Part of a small language model's weights.
Size: 16 layers, 7.28M parameters.
Architecture: rotary positions, tied embeddings, capped logits.
Each number is 128 + 32 x the weight over the matrix's rms, rounded and kept within 0 to 255. Layers, rows and columns count from 0.

# layer 2 attention key, 192x192, rms 0.0886, rows 31-47, columns 0-191
[[133 144  80 127 113 134 147 109 137 133 137 157 168 160  82  95 114 113 114 151 109 149 153 104 138 143 147 151 163  94 172 117 165  91 141  80 131  56  91 147  93 154 151 152 143 143 163  95 144  67 122 120 150 157 137  75  88  95 120 182 105 170 141 108 147 163 136 118 155 131 155 129 111 138 141 127 101 160 121 122  72 135 130  92 112 116 118 125 118 141 109 133 128 126 123 130 146  76 120 124 169  80 151 174 171 153 122 130 160 142 156 154 134 140 105 159 106 154 169 141 144 140 151 135 157 109 128 117 157 104 137 157  83 125 130 116 123 134 126 138  73 157 130 126 146 111 101 169 125 135 102 191 125 142 112  72  93 129 117 152  96 111 143 130 115 126 142 165 127 112 115 150 123 134 151 121 151 161 149 145 130 136 113 134 128 112 120 154 172 123 121 153]
 [106  78 162 151  99 142 132 103 138 241 166 144 157 123 161 131 129 182 107 104 157  80 128 134 139 111 145 130  97 115 168 153 105 144  65  85 123 145 105 132 132 185 148 162 162 177  97  66 130 140 108 150 153 158 138 136 167 188 121 162 114 138 123 131 154 179  80 143  93 129 115 130 132 163 133 135 110 143  80 156 161 150 130 113 169 175 136 126  75 111 123 147 145 128 125 147  83 108 106 167 115 132 119 139 120 144 166 118  97 145 120 103 145  68 130 122 123 137 150  94  83 169 111 123 116  96 168 160 124 132 123 126 141 155 106 119 117  79  90 104 118 145 157 121 153 137 127 117 119  95  95 164 111 126  76  90 162 123 102 128 123  95 129 140 152 118 128 105  77 150 110 138 115 140  94 151 101 162 101  97 167 112 128 141 134  93 121 167 124 110 120 113]
 [193 112 123  60 114 211 165 144 154 129 151  84 157 146  90 157 100 130 155 137 112 109 144  86 123  87 144  82  67 124 120  94 122 143 141 129  82 109 117 121 141 113 127 115 126 135 102 115 124 103 197  86 139  90 127 126 101 138 143 120  96  84 118 125  87 137  92 132 143  79 187 116 113 174 125 106 127 156 152  94  96 146 111 188 166 146 120 141 132  79 115 147 144 135  96 173  89 147  88 145 137 161 104 175 160 120 194 112 161 151 155  90 145 125 131 157 164 109  92 140 114 155 102 122 112 101 126 125 109 151 130 151 138 130 124 157 115 124 124  70 156 130 156 106 117 130 120 120  97 130 133 135 126  71 179 119 124 129 106  95 121 130 192  88 146 147 175 123 113 168  96 187  51 100 124 151 117 131 113  83 103 131 134 130 148 123  85  76 153  99 115 136]
 [109 120  83 159  89 150  90 180 127 169 110 167 104 118 158 118 102 176  82 148 107 196  77 139 129 173 107 143 188 180 168 141 158 124  89 171 132  99 156 134 120 108  74 120 185 135 162 170 154 156 128 148 136 198 146  66 144 130 144 165 152 134 129 184 131  91 173 138 104 100 168 151  94 144 126 123 132 113 102 169 120 124 109 130 138 135 166  93 100 191 122 109 115 123 140 118 128 141 103 163  88 164 137  35  93 108  94 134 138 132 137 133 108 103 142 110 129 158 170 122  86 130 140 112 110 145 129 105  94 127 115 130  88 118 116  72 125 166 123 111  97 112 116 116  93 105 103 171 146 106 106  92 102 200 139 123 145  66  83 125 145 118  32 128 148 156 112 148 133 156 106 100 193 133 115 122 122 163 117  99 161 131 105 153 119 150  91 117  92 133 122 141]
 [155  94 139 149 209  36 209 111 137 130  95  84  79 128 137 154 136  78 184 105 201  79 163 112 152 133 158 178 104  90 100 158 123 134 209 132  91 229  91 147 183 132 166 138  77 110  59 165  99  84 114 156 190  83 105 199 102  73 186  84 101 104 130  83 181 135 165 126 153 111  58 116 172 108 161 136  82 127 169  87  75 113 116 151  77 102  95 177 114  56 138 141 170 152 122 171 133 111 153  87 152 182  50 156  80  81 131 187 114  76 146 187  30 203 136 149  83 164  67  99 132 117 138 112 116 114  81  99 130 104 183 133 161 224 133 198 112  26 130 173 137 134 157 142 198 138 109  75  72  95 128 170  95  38  93 145 172 179 180 164 156 167  97 121 140  38 111 157 106 145 132 145 108 165  81 122 106 120 107 147 132 119 130 120 119 124 161 215 110 110 137  85]
 [118 111 153 110 128 113 104 112 139 133 108 134 146 118 164  64 121 135 103 120 123 120 127 131 103  79 113 140 132 153 182 143 129 156 153 138 150 161 137  97 128 124 103  89 145 162 124  93 145  73 170 122 129 131 126 124 124 144 154 131 117 147 145  83 146 124 135 129 102 151 169 106  82 188  87 133 129  85 108 176 136  88 146  79 126 133 109 142  76 152 100 111 162 115 155 151 122 109 139 176 143 166 141 115  77 150 140  93 118 135 103 111 138 122 155  49 116 154 180 127 144 137 134  91 183 142  78 121 125 112 170  93 123 158  76 109 130  94 147 165 117 156 103  92 150 119 145 129 106  99 125 154 122 138 109 124 138 116 104  72 105 107 181 144 135 109 127 192 135 179 112 166  92 127 124 122 149 104 123 146 125 109 147 160 139 121 151 197 132 128 123  73]
 [100 106 117 107 144 181 119 166 158 113 108 113  89 172 189 149  81  94  88 102 133 180 105 129  61 133 139 214 149 117 122 156 110 109 112 149  46 110 131 116 129  98 144 118 134 166 121 147 117 183 159 149 137  99 173  83 142 161  81  81 162 156 139 147 121 142 145 102 113 116 166 133 115 117  84 181 142 165 162 132 135  78 124 183  86 109  96 145 124  88  89  78 136 124 205 138 143 124 206 140 111 166 127  77 108 168 116  74 111 178 142 150  82 102 139 136 131 105 133 130  90  94 165 105 116 112  99 101 114 126 178  84 142 135  69  70 126 144 150 115 106 113 142 118 108 123 146 119  98 154 144 124 126 158 147 122  99  49 104  90 171  76 192 130 145 156 145 183  90 173 115 189 114 121 107  98 181  84 164 142 132 117 152 112 112 151 121  54 100  66 135 125]
 [136 108 137  70 169  61 153  85  91 115 120  66  78  95  88 112  88 129 220 107 146  90 187 140 158 149 159  82 123  73  88  81 154 169 219 103 185 208  77 166 204 140 121 136 107 130  60 113  99  60 137 110 184  71 124 236  81  88 195 152  94  80 108  92 135 132  86 112 166 125  75 130 187 123 193 102  71  94 124 111 119 192 122 126 121 135 173 136 146 103 171 173 108 146  75 156  91  76 115 116 171 134  40 193 126  92 160 168  77  62 115  95 141 118 151 125  91 117  60  33 168 165  76 102 115 133 133 140 160 137 103 146 149 119 158 184 136  96 217 156 134 105 119 156 163 196 142  85 116 156 134 166 124  27  89 176 135 213 208 105 112 160  80 122 147  78  95 121 119 148 139 108 105 138 123 116 159  74 148  79 122  81 127 154 144 115 169 232 155 120 146  84]
 [144 138  74 154 107 123 129 131  94  85 125 110 131 109  81 118 140  72 149 129 146 122 124 179 143 157 157 142 124 147  81 122 135 134  89 114 175 131 155 104 127 101 112 166 110  95 153 158 122 101 148 143 129 130 133 183 149 137 123 107 117 158 147 111 129 115 152 116 136 135 142 109 164 156 134 129 129 112 136 135 103 144 120 115 112 108 152 159 120 129 206 136 128 149 135 181 147 157  96  95 141 112 114 146 149 132 135 117 135  62 103 146 169 139 107 110 140 134 131 158 120 101  75 164 148 146 152 107  90 149  88 109 154 142  95 150 144 150  87 133 169 126 127 181  99 206 132 105 189  67 112 186 155 169 177 145 168 131 158  98  71 120 186 147 122 138 148 106 111 129 111 103 161 100 117 123  95  96 141 161 114 129 143 150 132 148 128 142 100 154 145 111]
 [132 105 109 164  83 112  38  90 133 161 117 128 136 129  87 152 148 149 121 153 129 108 186 136 131 140 151 125 141 130  83 126 154 154  77 152 136 106 161  77 108 146 140 152 135 115  64 141 115 130 132  73 159 114 129 136 126 129  94 175 120 132  58 135  66 117 174 115 156 120 118 126 132 115 119 135 141 131 136 142 100  92  62 100 111  86 151 133  48  89 108 129 157 104 135 170 153 178 112 140 117 116 132 138 121 121 141 111 146 161 144 134 127 102  22 133 138  81 129 145 192 120 136 120 150 126 101 120 134 140 136 158 135 147 133 162 117 133 112 142 175 136 158 132 105  90 179 125 104  99 155 147 142 196 204 127 105 125 126 110 128 105 148  96  79 148 136  67  85 213 168  92 135 102 170 108  77 118 119 127 161 105 156 173 158 130 122 107 133 113 203  89]
 [134  76 130 181 115 141 106 121 173 155 136 118 151 115 125 182 120 127 152  90 126 113 127  98 114  61 112 140 185 131 153 102 115 161 149 158  78  81  86 155 109 136 162  85 143 122  79 124  65 120  97 108 100  81 131 122 129 101 139 135 152 171 146 133 107 161 153 109 170 128 174 136  68  99 165 120 152 106 106  71 126 134  94  86 121 121  96 110  88  60  71 142 150 111 110  84  72 174 145 155 125 138 145 178 162 142 109 130 108 197 101 111 144 100 130 104  79 162 135 157 113 137 141  91 123 152 101  56 144 148 168 119 139 108 124 129 137 134 134 173 123 133 124 105 200 104 209 170 106 165 153 114 107  67 110 139 128 103  96 228 146 124 125  69 155 108 115 151 125 148 129 138 116 105 111 183 133  76 110 105 128 188 117 120 131 116 137 142 134 115  96 119]
 [ 74 120 121  94 133 241 127 163 125 105 111 143 177 124 139 144 136 142  93 107 144 183 151 118  78 195 122 116 136 141 134 112  81 167 120 115 155 124 109 131 163 144 137 103 104 129 150 134 153 121 138  98 129 149 115 145 124 127 111 159 107 130 181 175 108 113 101 120  87 169 147 142 126 134 115  93 145 161 138 154 133 122 113 103  88 163 101 131 161 175 120 164 200 107 122  50  98 131 140 111 129 160 145 181 143  81 166 141 184 112  67  95 128  79 141 102 116 136  88 180 172  83 166 111  85  97 165 139  95 102 122 132 108  98 146  85 107 202 146  88 127 160 101 105 222 116  87 169 128  78  91 139 114  78 114 103 115 116 139 136 124 118 125  66 146 113 120 162 185 157 117 100 100 118 140 130 165 100 117 133 129 195 145 126 150 113 124 112 159  99 116 115]
 [131 125 135 143 163 140 174 133 134  75 130 149 223 146 113  89 147 188  75 124 136 171 154 138  52 144 125 127 106 135 111 147 126 140 113  79 102 119 139  98 160 167 147 153 111 131 140 146 154 148 133 130 130  91 116 145 115 108  92 185  99 116 133  83 125 121 131 151 106 122  86 113 121  81  80 106 136 144 121 169 130 100  99 144 154  96  74 124 165 129 135 154 119 118 191 122 143 101  81 164 111 101 159 138 118  98 128 142 149 104 132 143 131 132  85 116 130 108 127  90 222 149 153  92 118 137 130 173 132  79 138 140 125 112 115 154  96 141 193  91 137 127 135 162  88  79  95 139 106 118 141 149 136 167 142 114 139 174 124  45 112  89 139 119  75 141 167 144 103 131 147 164  75  81 190 132 101 163 155 138  98 100  78 159 107 137 118  98 123  74 202 112]
 [147 146 106 115  92 141  66 154 150 158  78 159 118 140 154 135 165 116 130 103 119 133 120  85 187 119 136 120  83 131 149 118 112 116 167 140  74 127 171 121 162 107 151 139 128 114 131 190  97 114 115 113 110 136 122 154 177 165  93 137 117 135  98 149  98 162 175 144 165 141 134 146 129  86 144 137 104 145 112 142  68 126 154  91 128 103 146 156 114 108 107 152 109 148  93  93  78 151 174 137  90 131 141 100 133 131 104  96  89 124 157 105 134 121 137 115  75 113 122  95 145 147 135 146 101 189  94  95 106 191 110 117 133 117 127 128 101 116 179 111 114 160 173  95 141 171 169 145 157 160 151 107 116 143 196 138 157 127  94 110 137 143 128 144  56 163 137 120 118 127 160 101 115 114 166 121 103  66 142  93 135  65 106 136 122 112  86 170  98  72 137 137]
 [138 140 146 145  95  79 176 104  81  91 160  73  88 103 134 110 153  77 143 166 107  89  80 119 141 159  93 143 130 152  82 174 144  57 112 119 139 137 142  71 102  71 118 116 156 166 161 145  82  72 148 147  68 138 136 134 103 134 142  95 133 103  70 126 141 131 103 141  96 126 145 112 156 144 142 110 131 138  81 129 122  90 121  49 133 132 143 123 106 153 159  97 131 111 123 182 166 148 137 144 122 132 118 111 112 157 133 120 146 102 113 151 114 135  94 109 123 130 156  95 105 135 145 155 128  96 105 121 120  83 118 170 174 141 150 101 174 164  84 144 134 116 114 145  71 181 129  77 101 135 137 143 152 175 112 155 114  82 164 136 127 130 129  96 100 142 113 159  82  99 135 122  98  78 108 101 145 140 117 128 108 111 175 128 123 214 125 122 102 123 113 112]
 [120 158 132 118 121  74 147 108 127 109  93  34 118 138 101 112 203 102 128 171 101  66 116  76 122 151 165 128  82  91 131 131 149  66 173  82 116 100 138 126 119 127 152 127 157 148 167 148  68 103  71 116 105 108 129 101 105 179 117  75 146 144 135 120 113 133 119 141 135 110  77  94 123  63 164 142 136 135 132 157 172 152 116 118  96 123 114 113 122  94 105 139 155 109 130 144 128 152 191 133 128  84 108 126 129 145  60 122 152 126 149 159 135 130 144 116 102 160 161  85 115 126  91 125  98 147 151 175 120 144 105 156 172 159 151 101 178 139 148 121 126 130 116 101 126  90 134  71 168 196 130 165 151 140 106 135 134 142 110 156 132 134  76 151 126  85 128 113  82 123  89 176  62 121 176 123 136 156 142 124 131 117 170 119  93 160  92 141 140  72 108  88]
 [124 160  75  81 133 153 189 103 142 121 135 146 135  75 138 100 159 129  82 151 169 136 154 171 112 111 123 125 108  78 103  78 116 148  53 125 144 146 165 179 131 151 106 133 123 134  84 108 146 104 146 136 144 143 101 113 118 163 116 156 136 129 139 121 109 141  48 103 145 116 144 130 180 157 163 115  80 120 127 127 136 147 147  88 126 118 108 191 138 157 118 136 170  87 103 127 127  92 147 105 153 146 130 131 209 131 150  93 123 127  77 109 183 124 145 152 107 122 135 167 115 174 165 136 148 119 193 173  88 115 154 120 117 122  95 170 138 140 140  99 101 126 123 120 178 141 119 121 179 106 104 131 102  94 168 112 196 121 136 106 137 131 121 135 109 139 116 103 149 107  75 103 100 168  92 127 100 106 135 125 134 127  92 142 126 113 141  99 178 145 106 146]]